{"n_layer": 13, "d_model": 192, "n_head": 6, "n_kv_head": 6, "head_dim": 32, "d_mlp": 768, "vocab_size": 1024, "activation": "squared_relu", "norm": "rmsnorm", "norm_place": "pre", "norm_eps": 1e-05, "positions": "rope", "rope_base": 23500.0, "rope_fraction": 0.75, "qk_norm": true, "attn_scale": 0.292, "bias": "qkv", "tie_embeddings": false, "parallel_block": false, "extras": ["capped logits"], "init": "normal", "init_std_qkv": 0.0361, "init_std_o": 0.0361, "init_std_up": 0.0361, "init_std_down": 0.0, "optimizer": "muon_variant", "lr": 0.00893, "lr_mult_o": 4.0, "lr_mult_down": 1.5, "beta1": 0.95, "lr_head": 0.00537, "warmup_steps": 0, "schedule": "wsd", "decay_fraction": 0.825, "decay_shape": "linear", "final_lr_fraction": 0.1, "batch_tokens": 16384, "seq_len": 512, "doc_mask": true, "train_tokens": 143800000, "steps": 8777, "dataset": "wikipedia_en"}
Each number is 50 + 15 x the weight over its row's rms, rounded and kept within 0 to 99. Layers, rows and columns count from 0. The size before them is the row's rms in percent of the matrix's.

# down: layer 9 MLP down (transposed), 768x192, rms 0.139, rows 635-651, columns 96-191
# up: layer 9 MLP up, 768x192, rms 0.187, rows 636-651, columns 96-191
down635 100:35 51 45 74 43 44 64 50 45 43 53 74 62 64 79 52 44 37 76 51 76 58 39 40 52 56 45 70 48 24 70 57 42 16 64 27 33 65 27 86 51 44 75 51 63 64 76 54 26 63 31 98 35 29 67 55 67 47 67 22 42 54 79 41 55 58 47 50 60 39 34 28 65 88 35 49 52 68 48 45 46 50 59 73 56 39 50 43 45 24 73 61 35 26 53 50
up636 102:66 45 55 69 53 59 76 52 55 39 66 24 54 35 59 24 64 20 55 49 52 69 36 61 47 70 58 34 45 58 69 48 47 75 71 57 74 42 29 42 22 52 68 44 58 52 29 56 51 53 39 64 56 34 58 24 57 63 28 35 51 38 68 40 35 27 56 51 62 25 79 70 40 78 49 73 48 40 43 28 47 33 57 37 43 60 61 63 53 68 48 67 65 36 43 54
down636 104:68 47 40 38 44 67 32 61 49 40 58 40 72 13 34 62 62 71 57 75 63 32 46 64 41 52 48 73 64 47 85 54 37 51 56 32 78 24 59 43 90 51 49 30 62 67 51 44 65 52 56 51 56 37 64 48 64 77 67 32 63 35 59 76 30 90 70 64 75 73 38 70 72 55 29 77 41 43 57 67 47 52 29 40 69 59 41 60 65 25 22 53 57 58 45 74
up637 104:34 69 46 36 45 30 78 35 54 65 79 42 47 85 50 58 50 55 66 64 72 52 43 67 23 12 53 44 52 70 46 58 45 78 38 56 76 66 58 64 41 29 73 52 63 48 36 51 44 52 37 37 78 48 49 40 51 40 19 75 89 49 38 43 55 67 42 45 40 48 30 56 48 16 37 55 52 34 54 53 29 62 20 69 66 34 58 80 28 30 59 72 51 49 62 39
down637 103:56 54 32 55 34 47 67 40 34 72 42 50 69 59 70 52 42 34 70 49 68 76 65 48 47 34 70 52 51 60 46 49 39 32 40 65 28 50 29 20 43 35 20 37 36 42 59 29 40 29 51 35 41 67 72 58 49 54 38 65 30 46 71 47 45 56 56 59 37 63 77 44 53 62 36 49 59 46 40 70 55 60 51 50 70 44 52 47 60 50 51 59 69 62 54 41
up638 104:31 56 51 34 45 64 59 71 32 35 64 60 43 49 72 59 64 65 37 66 61 45 49 66 64 50 69 47 59 51 46 49 38 95 40 19 69 47 44 26 34 62 64 32 31 50 61 52 71 78 44 44 65 46 51 54 54 72 38 25 39 62 37 43 27 70 70 78 60 43 43 30 56 57 58 38 36 49 52 54 42 52 46 46 52 38 73 39 70 39 56 47 36 57 68 38
down638 107:53 36 76 37 59 34 50 37 46 32 34 52 77 53 45 33 62 36 56 32 35 19 46 82 48 60 63 47 49 37 26 61 38 34 43 60 32 67 26 60 56 79 43 50 47 38 59 49 82 38 40 45 34 39 61 64 71 32 63 71 51 45 42 27 34 81 53 57 39 88 51 50 60 44 62 36 63 27 39 75 63 46 60 75 44 44 55 36 52 32 47 52 54 43 40 33
up639 088:67 83 45 48 50 40 46 42 44 63 43 49 85 46 52 67 49 31 38 58 44 47 49 34 14 44 51 70 36 25 57 39 79 56 58 68 51 59 66 20 46 53 50 73 66 52 58 64 51 55 66 69 50 29 19 78 69 57 49 61 50 56 70 46 86 71 54 73 43 44 61 46 67 42 30 45 65 19 31 47 38 65 93 44 45 47 49 54 70 34 39 53 42 57 59 30
down639 088:66 73 53 24 44 74 58 47 50 70 75 52 66 59 63 49 58 39 57 48 59 46 53 37 47 46 44 81 45 70 71 45 59 76 45 52 68 57 68 41 47 69 86 52 39 55 40 52 43 41 48 64 64 79 62 43 47 59 39 38 72 48 46 66 52 23 42 36 39 89 51 59 77 39 65 52 53 13 38 67 45 67 54 50 45 80 29 62 59 36 59 37 46 65 50 49
up640 096:55 47 45 78 53 25 37 56 67 45 31 78 56 54 21 67 37 52 52 34 59 44 78 35 68 68 55 50 29 43 42 40 40 86 33 70 42 34 39 55 38 40 63 60 48 69 79 54 33 33 58 27 37 57 55 30 56 69 59 63 47 42 49 56 57 74 41 62 78 48 27 55 43 46 37 63 54 59 58 42 53 21 69 66 69 67 49 43 54 52 28 13 52 33 59 65
down640 100:50 45 56 30 62 62 50 61 28 50 29 61 60 54 53 33 42 54 68 63 63 81 56 50 39 30 67 29 28 75 21 52 72 95 48 31 24 62 81 54 41 52 35 60 61 67 45 54 38 48 53 28 39 56 37 46 38 65 48 80 40 35 34 61 49 47 34 67 76 53 51 59 19 38 29 62 66 81 33 28 61 58 33 46 90 65 40 40 48 45 51 32 59 59 35 52
up641 105:43 44 55 32 93 51 67 39 50 37 62 27 42 46 30 41 64 74 34 66 40 48 49 12 88 50 92 52 67 58 73 56 56 49 43 36 55 32 49 36 51 37 64 37 47 26 49 64 53 51 59 13 36 70 61 32 54 25 63 45 56 42 63 42 70 43 58 54 55 78 52 81 65 39 74 77 59 84 73 23 28 53 39 54 32 28 55 66 43 45 55 63 66 45 38 47
down641 102:81 65 46 88 48 57 62 17 55 42 68 65 66 58 52 47 50 44 43 43 69 32 53 45 74 12 32 47 39 36 29 23 57 43 35 63 64 49 43 31 17 35 56 34 44 73 63 46 56 63 46 41 50 36 42 66 21 61 57 41 48 54 38 21 70 47 18 41 44 76 44 48 43 30 40 37 40 40 57 58 45 63 38 47 25 41 61 46 71 36 54 48 72 55 45 47
up642 104:54 26 41 56 55 40 28 66 62 33 48 81 69 71 19 60 33 36 39 35 56 64 30 52 39 14 68 30 80 79 52 22 52 35 45 50 27 60 72 46 28 54 61 32 69 61 65 35 51 63 42 43 59 76 38 67 32 64 13 48 59 64 51 57 59 57 62 72 37 40 58 33 69 29 27 55 54 25 32 59 27 59 73 53 33 74 50 25 43 80 32 72 76 46 51 48
down642 101:42 61 25 49 59 57 73 42 25 44 57 39 48 50 14 24 63 36 34 33 66 30 38 49 47 32 56 58 58 50 75 48 34 68 69 50 65 66 56 73 42 53 64 33 44 42 59 49 27 39 70 47 55 48 45 33 62 74 72 72 41 73 28 57 38 50 56 39 59 23 56 70 61 54 82 18 48 62 62 64 54 39 63 17 53 33 51 43 52 58 63 65 49 54 33 69
up643 100:67 53 51 54 37 09 32 57 37 34 41 49 02 25 50 93 44 49 58 65 48 58 44 41 47 65 51 45 42 52 25 64 43 51 51 44 57 61 94 50 35 90 56 57 52 56 48 74 60 32 71 74 67 52 52 36 46 63 35 30 65 45 62 46 48 77 54 43 49 50 38 47 77 79 65 22 71 37 55 75 44 47 74 56 66 56 57 54 37 67 39 48 33 72 46 28
down643 098:55 57 38 75 57 39 53 44 49 37 63 47 57 79 49 47 48 70 52 21 53 40 68 75 51 43 48 36 44 62 26 76 32 46 46 50 49 27 54 62 54 31 49 23 66 65 35 61 88 39 61 40 64 44 31 50 59 25 33 25 68 41 47 52 70 52 43 78 39 80 53 28 51 56 62 62 67 72 33 48 47 72 41 48 31 41 33 23 60 31 53 77 56 44 32 56
up644 101:65 49 65 60 58 43 46 32 33 32 37 52 35 34 58 34 45 45 56 26 37 37 39 60 50 77 50 41 50 83 43 56 52 34 38 55 43 28 60 42 34 42 61 79 55 46 37 59 46 40 37 65 69 68 55 81 62 47 42 65 16 64 54 99 62 58 35 33 63 71 62 35 81 60 47 51 57 18 56 81 59 41 58 51 46 44 59 54 41 48 49 57 58 25 56 81
down644 100:49 78 74 54 62 45 41 47 60 31 47 34 56 58 48 52 56 65 26 28 45 31 60 48 33 55 45 45 41 53 68 48 43 39 25 33 47 67 28 36 47 34 57 50 40 37 60 42 57 43 22 62 67 36 70 66 78 35 61 61 51 31 53 58 46 51 56 55 35 49 56 10 62 39 28 44 48 35 43 68 65 28 84 55 42 64 52 71 60 35 88 79 40 56 53 50
up645 099:44 42 25 65 25 63 59 39 54 70 51 37 50 36 97 61 64 68 58 47 47 39 75 61 38 48 47 66 52 55 47 54 28 62 70 64 39 19 46 38 58 66 61 28 63 63 24 57 53 46 54 48 42 52 21 22 47 43 64 45 52 39 59 51 54 48 59 86 80 40 57 33 74 19 62 57 40 53 56 43 69 37 80 42 58 33 54 52 26 49 60 37 46 56 40 64
down645 098:41 46 35 63 68 54 41 59 34 31 44 58 60 40 42 57 39 63 70 71 35 39 50 53 39 25 34 46 68 52 52 42 49 60 50 80 61 73 48 55 57 23 60 23 49 38 65 45 48 55 47 26 48 78 62 52 34 82 54 46 26 55 71 64 38 71 56 45 44 05 56 73 37 46 39 59 64 60 72 33 64 74 37 34 66 44 29 77 47 56 69 40 75 28 31 74
up646 099:31 57 38 41 55 58 67 46 67 62 42 70 49 61 59 47 64 62 51 18 65 70 51 59 25 54 32 63 60 93 46 52 55 46 52 61 54 42 88 50 56 68 70 82 28 45 34 77 36 41 22 51 61 64 43 57 58 65 62 64 30 48 51 27 48 50 54 42 33 50 28 47 27 37 43 62 56 33 57 37 37 05 46 50 56 49 40 66 81 46 41 26 53 61 49 12
down646 092:57 25 46 50 51 50 64 40 47 57 54 51 36 67 25 31 53 51 78 35 60 33 59 71 15 55 53 48 55 51 44 49 48 42 66 46 41 59 69 58 79 79 20 31 40 42 80 51 36 39 30 29 36 46 59 41 54 46 51 49 26 47 26 63 49 58 49 74 28 24 39 55 53 51 71 55 26 61 60 37 74 53 36 55 21 47 50 69 29 64 50 38 24 57 67 48
up647 102:68 48 43 39 40 24 68 70 68 86 52 49 70 83 56 28 63 52 50 56 34 43 27 42 58 42 51 60 56 16 58 66 45 69 53 44 61 27 29 58 41 50 59 58 49 39 56 56 55 37 67 61 44 52 53 45 59 49 65 50 42 22 21 27 58 20 79 54 66 36 29 54 38 25 50 43 67 59 40 48 68 61 47 41 45 63 48 38 51 43 27 25 85 36 32 48
down647 103:41 71 76 50 64 56 34 65 31 53 51 62 57 50 36 51 64 83 56 41 66 62 52 32 60 62 60 21 41 79 06 42 72 28 24 53 35 37 36 33 35 49 45 40 33 77 77 27 49 62 43 40 42 70 61 62 50 33 27 32 83 48 34 59 57 62 40 59 41 51 48 41 53 62 45 56 36 57 21 51 38 42 16 43 50 58 41 22 48 40 45 40 43 56 52 54
up648 100:64 59 37 50 34 49 46 41 34 78 70 50 43 49 59 66 71 46 28 56 63 40 44 57 38 71 40 23 51 27 56 50 45 55 51 80 41 60 62 44 70 59 76 48 37 48 39 53 25 12 51 36 85 44 69 71 61 55 42 84 41 47 38 39 76 59 44 58 54 46 51 37 65 48 63 61 38 61 72 02 58 64 80 50 67 53 72 70 37 45 30 53 26 45 42 64
down648 101:60 59 56 54 56 46 49 50 38 43 58 63 67 45 49 76 16 46 38 46 55 54 67 52 34 51 57 43 48 51 55 72 68 45 53 51 51 18 85 43 18 13 21 75 50 42 28 59 64 25 43 47 22 26 77 25 42 38 52 69 29 48 54 78 68 45 44 45 44 75 47 45 36 48 61 59 37 59 61 59 65 52 56 37 28 54 61 53 59 48 24 25 58 71 38 51
up649 107:40 54 52 38 44 40 53 43 50 37 41 59 51 48 40 50 41 42 59 68 79 66 63 76 56 46 36 62 51 41 54 51 80 68 40 53 46 47 66 71 58 67 68 53 30 78 50 74 31 36 74 28 33 60 60 51 53 27 53 42 27 67 35 60 46 56 35 59 83 42 55 54 38 44 57 83 59 47 48 77 48 60 44 41 60 41 41 66 36 41 44 33 43 32 40 71
down649 102:62 57 65 59 57 41 34 81 42 51 57 44 44 48 57 41 45 35 78 27 75 32 66 91 51 52 37 43 51 63 59 60 53 46 78 33 32 75 57 63 60 59 36 36 65 58 24 74 80 40 69 27 60 57 71 58 60 54 65 62 39 37 48 67 37 63 50 53 31 59 56 64 44 52 60 67 33 62 48 23 53 57 23 27 26 33 59 66 58 57 98 52 44 33 64 55
up650 106:52 39 51 34 36 34 62 45 34 70 75 60 53 58 47 62 55 84 45 72 33 39 39 83 21 60 58 64 38 56 24 43 21 76 36 44 39 60 42 37 40 64 49 39 59 36 41 36 44 48 31 42 52 44 45 48 69 14 59 48 22 42 54 84 26 50 38 58 70 59 63 64 41 39 51 56 41 41 57 61 26 53 65 52 33 61 70 52 46 52 71 17 48 57 68 46
down650 100:36 50 68 45 27 43 47 60 64 31 73 42 48 53 42 46 59 57 42 47 54 42 60 65 58 37 43 55 65 36 53 70 28 45 43 39 45 60 43 51 60 69 59 77 70 56 51 36 61 52 28 47 47 48 56 31 16 56 45 11 51 55 35 13 75 68 16 45 67 77 64 67 49 60 32 59 77 50 38 58 62 49 58 41 40 38 45 21 39 47 16 51 35 39 51 27
up651 102:39 46 35 43 67 62 50 47 47 46 31 70 57 34 42 60 56 43 46 72 66 51 21 64 33 46 38 43 50 36 35 41 58 46 69 39 67 46 13 60 46 51 35 84 61 39 39 54 43 51 56 50 43 54 62 53 60 37 37 52 44 57 39 39 42 44 39 28 54 53 58 65 41 39 71 56 53 69 45 46 22 69 22 89 69 29 60 54 81 49 49 46 61 35 13 49
down651 102:28 80 50 52 44 48 54 48 29 34 42 42 59 56 29 20 38 50 46 66 48 39 48 23 68 45 79 63 59 42 72 57 27 45 59 62 19 35 68 69 82 61 42 47 89 52 57 30 53 55 46 27 61 43 55 28 76 55 43 48 43 60 61 50 44 45 56 53 16 48 84 68 52 39 40 63 49 63 54 27 30 37 51 49 51 50 50 45 43 54 41 60 46 42 32 65